config = dict(
    num_hidden_layers=10,
    hidden_size=320,
    num_attention_heads=5,
    num_key_value_heads=5,
    head_dim=64,
    intermediate_size=1280,
    vocab_size=16384,
    hidden_act='squared_relu',
    norm='rmsnorm',
    norm_place='pre',
    norm_eps=1e-05,
    positions='rope',
    rope_theta=10000.0,
    rope_fraction=0.75,
    qk_norm=True,
    attn_scale=0.153,
    bias='all',
    tie_word_embeddings=False,
    parallel_block=False,
    extras=['capped logits'],
    init='normal',
    init_std_qkv=0.0261,
    init_std_o=0.00583,
    init_std_up=0.0261,
    init_std_down=0.00292,
    optimizer='adamw',
    learning_rate=0.00248,
    beta1=0.95,
    beta2=0.99,
    weight_decay=0.033,
    lr_head=0.00809,
    warmup_steps=205,
    schedule='wsd',
    decay_fraction=0.454,
    decay_shape='linear',
    final_lr_fraction=0.0,
    batch_tokens=65536,
    max_seq_len=512,
    doc_mask=True,
    train_tokens=578300000,
    max_steps=8825,
    dataset='wikipedia_en',
)
Each number is 128 + 32 x the weight over its row's rms, rounded and kept within 0 to 255. Layers, rows and columns count from 0. The size above them is the row's rms in percent of the matrix's.

# layer 6 MLP up, 1280x320, rms 0.118, rows 844-863, columns 160-239
size [123  20 150  30 134 153 166  24 131 116  24  22  23  20  32 144  18  36  30  25]
[[161 205 168 156  86 113 110 115 184  81 105 141 113 180  86 148 163  83 146 167 114 159 104 241 116  94 172  93 130 183 152 155  81 176 153  96 122 133 165  87 108 203 100  84 119 149 129  99 106 105 141 103 127 129 170 119  82  73 166  96 156 182 137 145 207 142 109  97 160 137 148 110 144 100 170 108 143 172 108 109]
 [166 146 129 167 130  87 117 128 127 128 174 125 113 133 123  86 129 130 105 155 107  79 184 167 158  87  93 143 108  99 105 164 110 147 125  97 130 100 138 168 132  89  77 163 122  82 115 170 154 164 101  60 128 108 193 154 108 150 107 109 161 140 116 194 124 129 130  85 127 176 113 109 113  98 121 108 133 133 164  71]
 [ 61  48  41 150 138 173 119 174 153 148 144  24  74 125 164 116 192  92  99 204 140  90 145 122 126 138 112 142  66 169 124 125 130 145 119 136 178 152 132  99 109 180  95 175 110  83 130  87 135 169  40 126 187 141 133 135  95 172 111  92 132 146  90 138 161 114 128 106 147 121 162 174 160 131 109 111 126 156 147 130]
 [125 168  95 121 114  99 152 102 169 132  92  42 126 131 105 131 159 119 129 152 137 141 156 154 101 154 125 121  53 134  82 104 152 149  83  72 101 143 169 131 152 156 142 112  94  43 146 126 192 173 162 142 159 108 120 100 100 182 132  95 133 122 131 197 119 121 161 100 141 168 113  60 168 141 126  76  91 124  90 120]
 [148 155 114 115  97 121 147 115 144 186 153 139 115 122 152 125 170 124 161 135 124 117 101 154 106 163 140  84  79 116 163 156 124 152 148 130 144 138 134  97 110 112  95 158 139 123 175 144 104 122 114  90  99  98 140 157 164 153 115 143  56 126 120  85 142  76 102 137 142 129 129 109 147 138 106  43 189 100 151 168]
 [121 161  98 103 157  58 114  83 106  83  85  95  91 195 143  66 161 110 106 167 158  76 154  70 157  66 178  59 125  74 117 149 117 112 115 147 195  91 107  93 143 156 142 121  87 140  86 140 156 147 118 116 140 165 152 108  98 155 159 134 179 153 109  94 149  94 103 132 130  91 148 160 101  97 192 107 156 129 122 104]
 [150 221 102 156  87  90  98 128 156 106 121 166 141 127 109  83 211  95 165 174 125  92  81 168  92  88  99 110 129 142 175 116 104  96 135 148 129 129  55 134 122 150 144 129 115 148 140 141 159 133 115  84 122 104 119 120  96  76  87 120 140 134 174 186 145 149 141  73 109 106 143 140 102 171 139 146  94 167 117 152]
 [151 153 130 118 139  77 131 138 207 114  98 123 131 102  97 145 158  99 187 178 132 130 165 135 140 179  92 118 116 164 123 138 108 128 145 124 107  87 117  96 119 126 129 162 131 146 136  87 197 147  91 139 143  98  91 100  75 135 136 136 148 107 170 157 167 156 205 168 122 112 113 129 141 151 108 153 113 117 119 120]
 [155 159 132 160 157  94 141 156 128 134 148 160 175 167  81 119 117  73 131 202 132 108 139 107  60 131 105 233 159  95 107 129  93 179 109 175 127 129 142 131 166 132 136 178 167  41 129 106 137 128  84 104 171 141 165 113 165  94 158 126 190 165 148 176 144 117 101  97 122  99 180 170 112 203 143  96 140 167  39 166]
 [ 79 107 150 171  68  99 147 130  97 140 129 106 159 154 121 151 157 111 115 107 131 135 112  72 145 156  81 167 164 124 118 159  86 101 147 130 135 101 136 116 150  98  91 107 150  74 140  83 154 130  79 192 142 126  99 123 123 112 169  85 152 113 131 164 187 134 173 120  83 128 167 170  95 151 123 128  88 108  64 174]
 [120 186 139 135  97 113 116 116 133 168 157 171 160 104 153  94 195 113 144 127 116 122 170 145 114 174 122 141 130 140 130 136 117 110 159 154 140 108 198 132 111  80 142 114  36 121 153 134 192 166 118 121 130 143 160 134 110 132 152 135 122 154 172 154 141  44 127  62 123 131 201 128  95 157 142 113 145 159 102 104]
 [122 116 132 179 145 158 139 168 179 181 160 120 132 112 119 113 130 146 178 140 160 156  85  86  94  94  70 102 140 148 151 113 130 129  84 147 162 148 115 113 145 123  85 148 139 101 195 177 148 149 132 124 146 126 114 148 129 164  99 117 104 139 149 109 103 137  69  16 197 173 131 116  92 118 133 143 132  86 113 190]
 [152 225 125 140  89 133 133 146 144  95 112 103 112 162 112 156 151 142 134 129 122 167 163  98 184 136 123 108 158 114  95 147 140 141 127 141  80 141 121 174 129 117 126 123 150 129 135 147 125 146 106 100 157 123 157 137 132 147 156 154 116  94 130 160 122 136 181 105 106 151 186 147 131 139 109 109  78 127 203 195]
 [153 161 142 119 122  84 131 102 125  73 184 137 106 231 112 155 111 192  94 129 144 198  97  86 132 165 124 112 109 145 117 115 145  89 150 143 133 106  84 139 108 144 141 101 172 154 157 156 150 107 128 124 193  95 145 120 123  76 125 139 137 123  87 112 176 106 157 108 123 124  64 166 138 191 137 177 158 116 123 105]
 [120 189 113 173 106 147 136 136 128  97 134 170 180 162 124  56 125 104 150 122  96 107 168 114  38 145 170 119 118 113 110 154 140 133 156 148 165 107 104 131  92 177 142 138 121 148  66 125 128 140  99 137 101 114 113 162 105  85 101  99 151 149 144 156 188  71  92  84  99 124 119 159 107 160 102 122  64  72 147 151]
 [183 104 111  61  89 162 176 172 143 125  65 139 162 123 156  84  80 138 176  98 146  92 144 131 161  96  97 182 157 140 119 100 107  99 182 135 131 114 126 149 106 129 137 135 142  47 159 106 186 100 133 115 147  77 127 132 137 121 144 126 142 143 173 165 106 182 124 169  76 127  81 116  93 187 153 137 142 144 127 165]
 [132 146 146  95 165 124 126 104 127 111 190 169  99 168 147 116 173 127  94 139 115 114 133  96 252 154 121 110 115 130 109 112 113 111 101  80 151  94 132 139  67 111 154 123 132  93  93 159 142  99 103 181 100  71 161 156 106 106 135 119 143  98 122 121  71 128 171 124 157 153 163 132 144 133 136  80 123  83 146 125]
 [155 140 125 149 120 114 130 116 151 124 108 146 122  43 122 172 163 123 106 164 136 177 164 131 169 158 106 114 100 131  96 138 168 129 106 153  87  92 132 116 132 108 127 122 161 156 185 121 149  88 118 126 145 100 128 142 123 129 126 138 138 109 141 148 144 105 115  96 125 133 131 120 141 180  98 122 122 140 135 112]
 [117 172 136 129 165  98  72 146 139  86 104  91 124  89  77 140 153  92 170 153 157 165  89 147 203 154 147 124 130 102 142  95 100 142 152 153 103 107 158 130  86 165  81 169 162 158 134  90  87 123  73  95 165 116 105 171  58 139 125 132  86 107 171  99 142 110 103  80 134 125 120 113 137 149 104 108 134 177 142  58]
 [125 143 142 152 124  93 177  90 116  63 115 117 106 117 143  97  72 108 127 153 106 128  86 108 153  72 104 132 128 102 125 142 168 104  84 146 176  98  77 112 104 132 102 118 153 100 154  98 106 198  83 105 141  78 101 200 126 154 151 105 118 124 100  82 110  87 119  91 103 146 140 160 135  59 119 132 149 100 140 137]]
# layer 6 MLP down (transposed), 1280x320, rms 0.107, rows 844-863, columns 160-239
size [117  13 148  34 138 157 169   8 131 108  16  14  13  17  30 149  10  38  31  24]
[[162 119 126 139 142 131 155 151  44 127 127 150  48  74 147 171  99 165 172 146  79 136 109 105 128 132 128 202 150  60 114  91 130 130  75 154 160 176 123 120 164 104 159 129 153 116 121 169 143 139 124 116 170 151 130 158  74 143 103  99 157 112 133 165 136 142  87 163 141 141 133 148  94 140 109 108 119 136 102 110]
 [115 126 141 114 163 144 121 188 157 114 168 126 144 101 130 115 161 104 107 138 123 127  88 128 154 124 129 137 135 143 179 117  94  94 169 174 128 139 187 101 133 162 174 179  89 149 187 114 155 105 146 159  92 109 123 107 136 144 116 131 141 120 136 146  98  61 110 165 136 141 153  73  99  81 111 135 130 122 177 105]
 [124 111 125 195  90 103  67  86 156  81 108 149 112 154 132 143  85 117 148 121 125 143  98  75  96 146 116 193  94  89 132 129 130 134  91 129  91 157 126 132 162  94 208 155 135  81 104 149 122 108 116  98 106 144  81 149  81 206  92  49 130 170  91 104 147  45 152 167 115 120 148 145 151 144 109 100 191 172 122 145]
 [127  40  88 102  86 106 135 139 137 127 196 159 117 123 153 120 168 125 169  91  64  95 142 115 157  96 137 129 146 177 152 108 161 108 156 115 100 123 110  83 120 143 153 129 135 139 129 165  73 128 131 120 105 152 109 131 117  96 136 143 134 104  96 109 164  79 132 163 144 107 165 161 147  87  78 137 128 122 140  92]
 [ 72 134  97 122 166 101 179  73  70 106  75  81 129 149  72 138 123 112 178 172 189 109 207 148 140  83  60 135  92  78  80 172  96  68 190 123 156 102 116 123 135 117  96 103 141 121 111 121 117 103 133 146 134 108 151 114 151 108 139 125  73 114 158 178 143 168 116 100 119 127 110 126 137 202 146 154 171 138  86 141]
 [127 134 108 132 163 164 159 138 153 154 109 132  73 157 107  54  69 149 103  97 104 150  84 165 152 112 133  83 113  91 156 139 169 121 143  90 142 148 128 159 148 104 159 147 100  92  75 134  85  93  83 137  91 131 101 159 152  91 101 141 121 108 135 129 114  94 110 135 127 103 181 101 179 140  83 193 138  78 156 122]
 [124 157  91 160  90 142 147 113 137  98 124 144 138 126 126 153 133 143 180 150 104 102 142 134 112 106 127 132 158 105 114 136  97  71 129 148 109 125 153 121 140 162 119  99 140 153  88 159 178 112 141 162  81 116 140 148  91  52 131  91 123 157 137  91 141 139 127 189 124 166 154 125 166  49 167 143 173 144 123  83]
 [ 57 125 122 186 129  79 172 162 113 127  58 126 139  82 106 205  46 129 116 130 123 138 133 122 189 168  76 160 134 141 144 123 150 127 187 155 114 150 133 127 110 144 133 123 175 155 191 121 120  89 149 161  94 118 166 141 114 164 117 152 155 109  94 151 149 107 117 135 106 141 170 106 115 108 147 108 150 177 112 149]
 [143 120 110 116 160 113 104 123 170 107 138 145 131 128 118 128  82 147 159 122 143  68 166 162 111 122 114 169 109  40  86 122 151 137 118 141  92 153 139 152  95 147  75 120 156 127 114 120 123 153 123 147 144 168 154 152 203 121 160 128 127 139  75 109  48 135 120 121 141 126  82  96 111 181 154 133  99 103 122  50]
 [101 108 152 131 141 137 140 130  93 110 139 194 110  90 140 113  84 137 116 137 161 147 112 129 114 131 164 122 120 112  98 145 131 171 160 106 142 213 196  87 159 104  80 168 166 133 238 109 157 113  95  70 141 110 126 143  95 116 162 119 128  94 133 132 120 139 148 140 128 126  87 145 172 159 148 117 115 122 118 102]
 [ 75 109 104  89 117  67 116 148 172 147 116  70 135 102 149 102  94 172  85  93 108 155 125 120 141  83  65  98 146 208 151 127 164 174 152 172 133 131  83 110  44 104 139  99 167 139 181 114  99 139  77 129 155 147 114 184 124 129 143 139 149 161 137  49 170 178 153 169 136 138 103 128 121 114 161 104  83  99  78 106]
 [ 92 123 111 116 139 136 144 107  98 193 152 118 108  48 141 161 107 124 152 109 151 123 113 180 171 104 136 162 225  85 133  90 118 123 118 163 126 200 172  98 119 121 150 140 114 101 109 145 101 127 104 139 105 115  97 156 156 144  85 159 109 147 130 112 116 149 117 169 162 159 143 101 132 143 129 132 149 145 104 112]
 [132 116 149 147 132 180  77 138 122 150 124 121 120  98  68 192 103 130  99 118 145 175 178 130 126 145 177 105 141 175 161 135 109 139 112 146  98 206 141 133 118  89 127 142 181 164  97 155 148 167  87 165 130 157  94 113  87  95  89 135 128 144 125 168 123 177  83 170 152 137 130 147 135 128 128 128 161 165 116 112]
 [114 116 186 108 151 131 133 150 144 160 207 110 136 123 106 115  84  95 173 158 150 162 126 146 135 124 135 122 158 143 144 113  77  93 135 145 135 128 162 109 119 105  79 112 145 118 151 124  52 143 144 165 124 152 117 140 132 142 124 136  93 183 113 113 141 142 149 151 155 123 142 150 115 157  75 160 133 133  77 118]
 [123 195 134 121 228 147 122 109 158 104  87 124 187 131  37 133  98 130  73 117 159 108 155 151 148 131 147  97 187 119 169  45 173 132 106 118 147 123 163 146  75 134  98 122 137 147 109 118 123 120 160 113  99 143 148 163 138 103 109 118 179 117 136  95 148 157 167 106 121 167 186 109 105 164 117 138 137 127 110 119]
 [127  88  73 113 148 143 118 109 133 116 106 156 196 130 102  95 120 159 167 160 202 135 184 109 122 164 122 117 108 163  50 150 125 133 172 191 165 173 113 111 144 122 122  80 188 126 170 154 103  93 168 140  98 144 111  66 122 136 135  96 113 153 178 132 157 154 118 152  93  90 108 132 110 153 127 142 161  58 106 114]
 [138 110 129 114 163 112 130 121 133 133 135 130 125 111  73 105 102 121 104 138 103 163 146 154 130 110 109  99 160 152 148 192  96 119 154 152  99 118 181 134  12 151 155 102 153 139 113 186   5 103 167  39  72 105  78 155 109 146 121 160 144 120 118 121 159 137 103 157 158  86 190 118 113 102 213 129  74 119 122 126]
 [122 112  90 119 110  61  96 109 112 146 160 136  81  86 110 160 108 107 156 165 130 180 215 121 140 152 140 134 129  89 136 123 167  90 116 115 157 100 124  98 123  93 173 128 179 183 127 141 114  57 135 141 112 104 169 101 195 130  77 152 186 162 116 133 122 160 111 144 159 157 142 139  95 132 122 210 136 119 101 170]
 [ 82 114  78  95 153 143 135 147 151 104 103  90 141  88 205 139 155  94 159 180 113 160  98 159 111 105  78 131 127 151 141 118 118 125 128 169 153 198 180  69 147 122 185 103  84 103 146 115  95 133 158 115 129 139  96 126 158 155  72 106 108  97 103  89 164 119  73 179 121 166 167  73 138  95 106 134 191 100  76 102]
 [ 96 165 110 176 129 135  92 130 185 122 157  96 178  76 136 178 176 161 108 122  92 122 127 182 156 144 150 156 126 156 138 110 164  90 162 111 129 150 149 156 195 108 124 142 157 165 150 167  87 174 153 139 141 133  83 135  97 128 156  88 127  67 154 127 152 169 142  97 206 161 144 117 141 192 128 124  77  87  98 109]]